python train.py --n_kv_head=4 --head_dim=32 --norm_place="pre" --norm_eps=1e-05 --bias="all" --tie_embeddings=true --init="normal" --init_std_down=0.0 --optimizer="muon_variant" --lr_head=0.00714 --schedule="wsd" --final_lr_fraction=0.05 --doc_mask=true --dataset="wikipedia_en"
Each number is 50 + 15 x the weight over the matrix's rms, rounded and kept within 0 to 99. Layers, rows and columns count from 0.

# down: layer 11 MLP down (transposed), 192x64, rms 0.121, rows 161-185, columns 0-63
# up: layer 11 MLP up, 192x64, rms 0.188, rows 162-185, columns 0-63
down161:62 60 42 36 43 47 68 63 50 54 42 65 45 63 41 52 61 70 59 45 51 24 47 68 55 31 23 63 22 43 47 74 46 31 50 52 56 34 33 46 63 45 59 35 40 55 60 59 49 49 56 37 39 30 73 67 48 37 57 53 81 48 42 40
up162:46 27 22 52 44 47 36 54 43 38 61 48 64 44 49 69 62 30 61 43 57 88 40 25 67 57 65 68 65 46 19 66 57 19 45 70 40 75 60 26 28 62 51 49 69 79 55 52 50 50 65 40 34 41 79 43 69 71 61 43 34 49 35 48
down162:59 78 77 34 11 39 00 79 48 32 48 74 78 49 34 60 49 35 50 49 72 30 36 34 44 78 27 64 57 54 38 36 38 59 52 82 49 57 50 44 58 65 30 49 85 54 41 56 43 72 41 40 63 36 55 55 24 48 52 27 63 71 44 36
up163:63 76 41 57 72 41 41 49 28 53 40 39 48 72 36 74 61 74 68 43 40 76 39 48 59 66 65 63 30 36 51 31 47 48 57 52 62 43 36 71 46 50 44 35 57 61 70 61 42 78 39 44 42 61 52 42 47 39 61 63 57 59 44 45
down163:38 34 83 77 39 48 58 47 63 64 57 52 50 20 55 19 29 69 55 72 22 56 47 46 48 02 40 43 42 48 56 57 45 52 87 30 49 58 70 50 31 50 49 73 49 32 35 71 40 73 49 50 48 42 66 57 51 53 35 74 49 42 55 48
up164:73 83 55 69 26 53 65 54 62 46 39 30 69 46 37 57 30 59 65 50 50 58 69 64 31 64 50 43 25 56 60 43 25 59 52 73 53 52 55 45 62 52 86 53 56 37 44 46 40 61 40 62 58 46 72 51 59 35 61 62 65 69 83 44
down164:46 28 55 30 49 58 25 38 49 54 32 45 55 77 72 54 50 59 62 64 31 59 53 75 31 60 49 51 64 60 47 57 49 45 60 50 76 51 35 54 40 20 43 66 67 31 45 77 51 37 61 65 44 68 43 38 43 27 71 36 74 52 14 43
up165:37 53 74 67 54 40 40 71 36 56 52 61 66 61 49 66 39 55 37 46 57 54 38 69 57 61 41 35 42 56 64 52 69 47 50 67 77 66 24 53 61 34 52 46 85 51 59 27 36 21 42 30 45 56 52 75 39 32 87 22 35 60 49 36
down165:58 53 62 48 49 65 78 54 31 46 30 54 63 37 30 57 38 27 44 67 37 49 41 23 53 19 53 28 78 41 46 62 68 38 64 74 51 55 66 47 50 36 30 49 33 33 43 61 67 46 54 56 56 41 83 23 60 67 57 56 72 35 37 59
up166:55 48 47 53 47 24 57 53 62 43 42 84 84 50 57 62 31 65 39 56 55 69 71 40 43 37 56 69 56 42 46 52 50 54 54 52 56 40 14 82 69 60 50 33 23 47 31 47 71 62 53 63 19 45 54 53 56 86 82 49 34 62 49 69
down166:13 74 40 48 49 63 64 27 33 52 58 54 31 62 70 32 80 31 52 61 28 84 56 48 46 64 44 57 53 51 86 72 46 48 31 63 74 57 35 35 44 80 42 38 43 53 51 47 73 44 06 50 18 36 66 58 29 47 52 40 59 43 67 31
up167:56 55 41 18 41 67 73 62 52 44 54 51 50 24 69 37 54 50 31 52 53 48 45 43 23 45 59 57 54 42 57 36 46 41 14 47 94 40 20 42 60 37 58 26 32 30 40 38 62 37 59 37 30 45 60 40 53 33 50 55 52 29 42 62
down167:52 37 37 29 41 71 71 55 50 61 35 38 72 67 23 46 55 46 57 69 38 46 38 44 31 50 47 63 42 62 70 68 56 46 63 64 00 21 41 78 53 34 20 54 43 59 58 80 55 54 65 63 25 52 42 40 39 63 29 49 66 35 49 59
up168:69 54 51 59 61 59 43 32 49 92 40 40 66 61 59 43 72 85 51 64 56 50 61 18 71 44 76 30 30 44 31 42 48 40 54 38 47 57 45 53 35 67 57 60 44 45 54 64 32 64 66 77 49 69 28 38 78 33 16 54 52 36 62 41
down168:33 59 23 29 37 57 62 73 64 27 47 58 57 58 47 69 41 41 71 51 52 54 42 31 25 64 40 56 59 54 53 48 54 76 29 38 43 77 72 48 59 41 51 32 48 45 27 66 50 47 48 25 56 43 61 60 39 94 71 37 62 41 31 82
up169:66 56 45 64 74 43 42 37 45 72 27 53 46 54 33 64 54 35 39 46 80 59 51 52 68 47 40 48 74 36 47 64 45 55 43 52 64 45 49 79 47 39 36 79 71 53 50 62 41 59 67 64 51 62 68 23 53 98 83 62 60 79 35 45
down169:57 41 50 37 68 59 47 77 36 39 51 16 58 59 68 46 80 73 79 47 69 69 33 31 50 68 64 94 28 34 39 55 50 48 38 28 55 55 44 34 38 43 71 30 50 53 60 45 71 48 38 58 48 53 51 47 40 29 40 44 27 36 44 57
up170:64 28 71 56 55 29 60 63 37 58 43 53 56 48 72 48 32 37 59 54 41 73 43 47 64 85 81 57 61 73 40 41 47 83 60 60 66 70 62 59 69 37 54 49 30 55 46 56 43 54 46 69 48 65 21 53 10 64 56 56 32 40 44 67
down170:39 59 51 40 35 36 65 50 46 53 50 51 59 43 43 55 53 79 41 35 53 66 90 51 80 25 37 56 34 50 27 55 61 48 31 43 47 31 29 45 34 37 70 52 52 60 64 58 45 44 51 41 48 32 75 71 51 54 56 63 49 48 48 45
up171:59 61 22 43 58 54 57 93 30 38 51 00 63 35 45 40 31 43 72 60 31 66 68 63 43 43 72 41 48 61 76 63 68 60 63 65 46 61 51 39 49 58 72 30 57 52 00 60 63 01 61 49 73 61 22 46 53 40 60 29 74 65 40 40
down171:41 47 42 00 51 77 54 79 43 24 42 40 71 29 41 19 54 32 66 53 68 33 64 64 65 46 61 50 55 46 54 42 51 42 75 36 29 55 55 56 50 62 81 77 65 36 76 91 39 48 31 42 58 55 40 53 42 77 27 14 52 61 43 33
up172:39 45 16 41 30 48 54 21 25 55 31 33 47 43 48 38 59 19 48 30 27 42 42 24 23 30 34 28 16 33 54 20 16 60 29 62 42 56 57 48 31 20 24 01 40 63 55 84 28 20 27 29 43 19 57 30 49 44 48 65 56 60 32 42
down172:44 37 64 50 27 75 50 45 46 57 49 58 51 13 69 41 64 26 33 47 69 13 50 45 70 37 62 50 24 36 75 29 51 64 51 52 42 54 53 54 57 65 45 40 51 62 68 56 36 33 76 45 51 34 69 63 65 61 41 61 58 44 39 49
up173:48 51 79 33 45 75 40 54 46 57 56 41 74 43 29 31 51 27 51 36 38 63 44 49 64 67 71 43 43 47 63 80 41 47 61 49 59 72 60 55 59 52 55 54 50 37 63 36 30 29 55 44 70 37 57 49 63 44 65 15 72 61 46 09
down173:35 64 39 35 36 51 74 62 15 61 52 60 35 73 49 36 69 40 64 37 22 62 60 76 68 33 27 16 40 26 58 80 41 35 27 65 62 56 38 48 36 49 29 55 56 68 52 49 82 33 11 49 74 52 46 53 44 71 47 53 74 48 47 77
up174:31 55 55 54 56 48 75 43 62 46 29 53 26 86 44 54 36 75 52 37 55 23 72 45 70 70 57 55 35 45 30 57 58 37 72 51 75 68 35 65 81 53 67 38 56 45 72 47 53 65 45 67 37 28 52 86 63 43 80 55 42 38 41 62
down174:47 75 49 50 64 64 40 65 56 71 62 62 72 40 72 47 40 23 27 73 48 62 77 39 28 61 53 24 50 48 51 36 26 82 82 33 17 47 56 60 40 58 21 70 61 76 41 44 36 31 49 54 40 69 30 57 32 71 42 52 42 56 48 45
up175:61 66 56 60 28 57 57 43 16 60 54 62 53 43 62 48 34 61 52 55 47 29 54 45 40 80 58 58 55 40 76 66 66 25 24 64 52 49 78 82 44 59 27 54 15 70 40 61 50 26 26 56 42 71 51 55 51 45 52 59 39 46 57 55
down175:44 50 48 56 38 68 39 50 64 62 52 35 33 51 44 69 60 52 47 59 48 77 36 52 25 53 42 36 40 17 30 38 56 66 84 46 97 57 48 33 46 48 47 64 50 44 13 12 37 57 60 66 67 67 61 54 35 60 54 63 44 39 38 61
up176:53 81 47 51 53 65 43 31 42 75 72 66 41 71 39 47 71 49 68 20 71 79 61 56 59 69 68 56 62 44 61 17 63 65 57 36 51 62 54 53 38 44 34 39 66 90 65 64 52 60 41 43 39 62 48 74 71 56 45 49 88 38 55 53
down176:26 49 71 62 49 42 86 75 46 50 51 47 68 25 62 39 66 40 41 42 60 48 47 35 93 51 07 55 26 42 47 55 54 19 38 53 75 23 46 65 44 26 46 46 44 40 58 45 36 63 40 57 55 47 67 47 54 47 64 67 28 67 69 36
up177:06 61 36 65 64 40 35 76 32 28 48 39 48 46 60 72 50 42 37 43 65 36 48 45 52 65 54 33 35 66 57 38 49 22 51 67 34 52 65 62 47 46 80 50 67 40 46 55 50 39 71 68 59 39 58 29 19 52 67 18 30 68 29 54
down177:64 59 66 29 52 40 62 49 55 36 64 58 28 82 12 32 43 30 72 64 49 52 39 57 58 74 67 72 71 58 39 37 45 42 73 62 58 42 44 57 48 41 50 37 52 61 44 61 43 52 27 19 46 30 37 36 71 38 24 66 73 58 36 40
up178:56 54 26 78 74 48 48 52 32 65 68 30 45 68 61 34 55 59 66 44 59 59 50 56 46 30 60 45 54 66 40 44 54 81 58 82 44 70 26 44 58 57 55 61 52 60 65 61 74 54 71 51 57 45 47 67 42 56 64 65 35 59 49 46
down178:62 58 62 73 56 35 66 49 39 53 60 19 63 57 59 51 40 52 46 77 58 52 58 43 31 79 59 44 41 56 62 55 65 25 48 39 52 41 48 44 71 49 27 52 57 62 56 34 42 38 36 59 55 54 49 40 53 60 42 36 52 36 52 16
up179:54 67 72 77 50 44 72 67 38 68 68 57 52 52 46 48 32 86 74 59 50 49 36 70 33 77 67 65 36 54 23 65 58 61 68 45 49 80 49 46 78 55 66 55 76 63 52 45 59 37 41 67 40 58 54 65 58 34 62 40 75 54 46 51
down179:51 44 33 50 51 64 61 63 46 35 44 29 36 58 53 42 22 47 32 36 85 76 67 63 81 65 51 56 49 32 30 60 36 33 54 63 45 43 78 71 35 47 42 75 52 70 31 62 65 36 68 60 47 57 44 23 58 41 35 56 41 59 38 51
up180:35 21 64 35 37 33 56 36 40 46 47 34 60 30 46 55 55 44 29 52 42 24 32 35 43 62 35 69 25 49 28 21 38 29 24 61 55 69 46 43 45 45 58 71 34 45 44 42 50 44 55 43 44 64 54 85 20 68 67 32 40 47 44 75
down180:34 56 70 50 62 54 64 62 48 51 57 76 42 57 34 55 11 72 57 63 45 57 60 49 47 23 60 25 68 60 64 73 52 64 82 39 33 28 42 49 40 38 35 48 45 50 61 31 66 41 37 34 63 23 34 25 59 62 43 58 56 49 40 34
up181:69 54 26 53 40 61 43 38 54 44 41 77 32 75 20 72 27 13 60 34 41 57 49 41 44 44 27 49 52 66 37 32 39 46 54 42 46 58 19 63 42 59 47 55 53 64 26 60 38 46 62 40 59 27 52 58 57 42 70 61 21 60 65 37
down181:59 40 44 58 49 32 62 60 30 53 35 58 47 34 40 53 54 71 41 39 61 46 71 43 80 63 25 61 38 31 43 69 49 38 37 71 51 39 48 56 72 28 82 56 52 42 57 48 37 60 43 55 62 50 32 66 45 65 45 38 50 39 44 39
up182:34 39 31 60 40 49 39 67 49 83 56 24 50 24 51 38 61 71 40 57 29 76 34 57 55 54 66 32 47 39 50 77 64 56 52 43 59 43 59 62 46 64 47 65 44 61 41 54 50 35 86 40 59 65 81 28 56 72 77 35 70 51 47 38
down182:36 59 52 52 77 72 18 93 44 68 36 92 30 65 51 57 40 11 24 76 45 39 72 48 44 37 45 41 77 46 66 53 36 50 53 53 45 40 51 60 72 59 38 18 24 82 33 51 51 36 17 47 37 45 21 50 41 57 85 59 56 71 69 27
up183:57 87 40 64 72 29 38 61 66 38 55 64 69 46 44 37 45 61 35 45 68 57 58 46 55 64 38 53 47 43 48 48 34 63 67 35 66 60 54 91 56 33 50 63 39 70 38 70 41 24 40 55 41 50 48 27 63 43 32 61 52 76 51 75
down183:41 69 24 63 52 57 34 34 74 63 49 69 36 49 54 62 41 42 63 45 49 74 18 32 51 35 47 74 45 43 66 28 41 43 58 65 79 43 56 36 71 73 65 69 36 32 47 13 66 69 67 36 68 53 23 48 66 40 58 37 26 67 54 42
up184:71 76 52 39 64 48 49 56 81 59 42 34 68 47 42 39 45 27 44 51 62 35 29 38 27 43 34 15 48 41 34 16 47 59 73 49 62 57 28 50 68 53 44 34 42 55 75 50 52 65 44 73 56 54 52 65 63 75 77 34 65 45 27 52
down184:62 31 15 55 47 46 42 34 59 58 25 58 52 65 72 48 41 48 84 46 23 69 51 42 55 30 37 72 56 18 41 72 57 58 79 43 48 35 79 51 36 43 55 56 49 35 50 73 33 29 49 39 40 46 55 38 48 64 49 67 45 68 48 67
up185:45 34 73 60 44 42 50 44 43 48 44 47 57 36 68 27 35 43 58 44 86 73 69 77 78 62 49 56 50 53 31 55 70 12 41 56 68 71 36 38 40 59 63 50 59 49 44 46 44 45 55 48 41 64 88 45 83 65 69 38 48 24 74 51
down185:65 45 37 43 38 59 50 38 85 55 56 45 83 44 21 44 49 62 73 43 53 59 79 68 28 49 47 15 46 60 49 27 59 57 29 34 65 19 48 59 49 54 54 39 47 33 23 58 65 63 82 21 60 46 58 76 29 33 50 41 52 84 30 41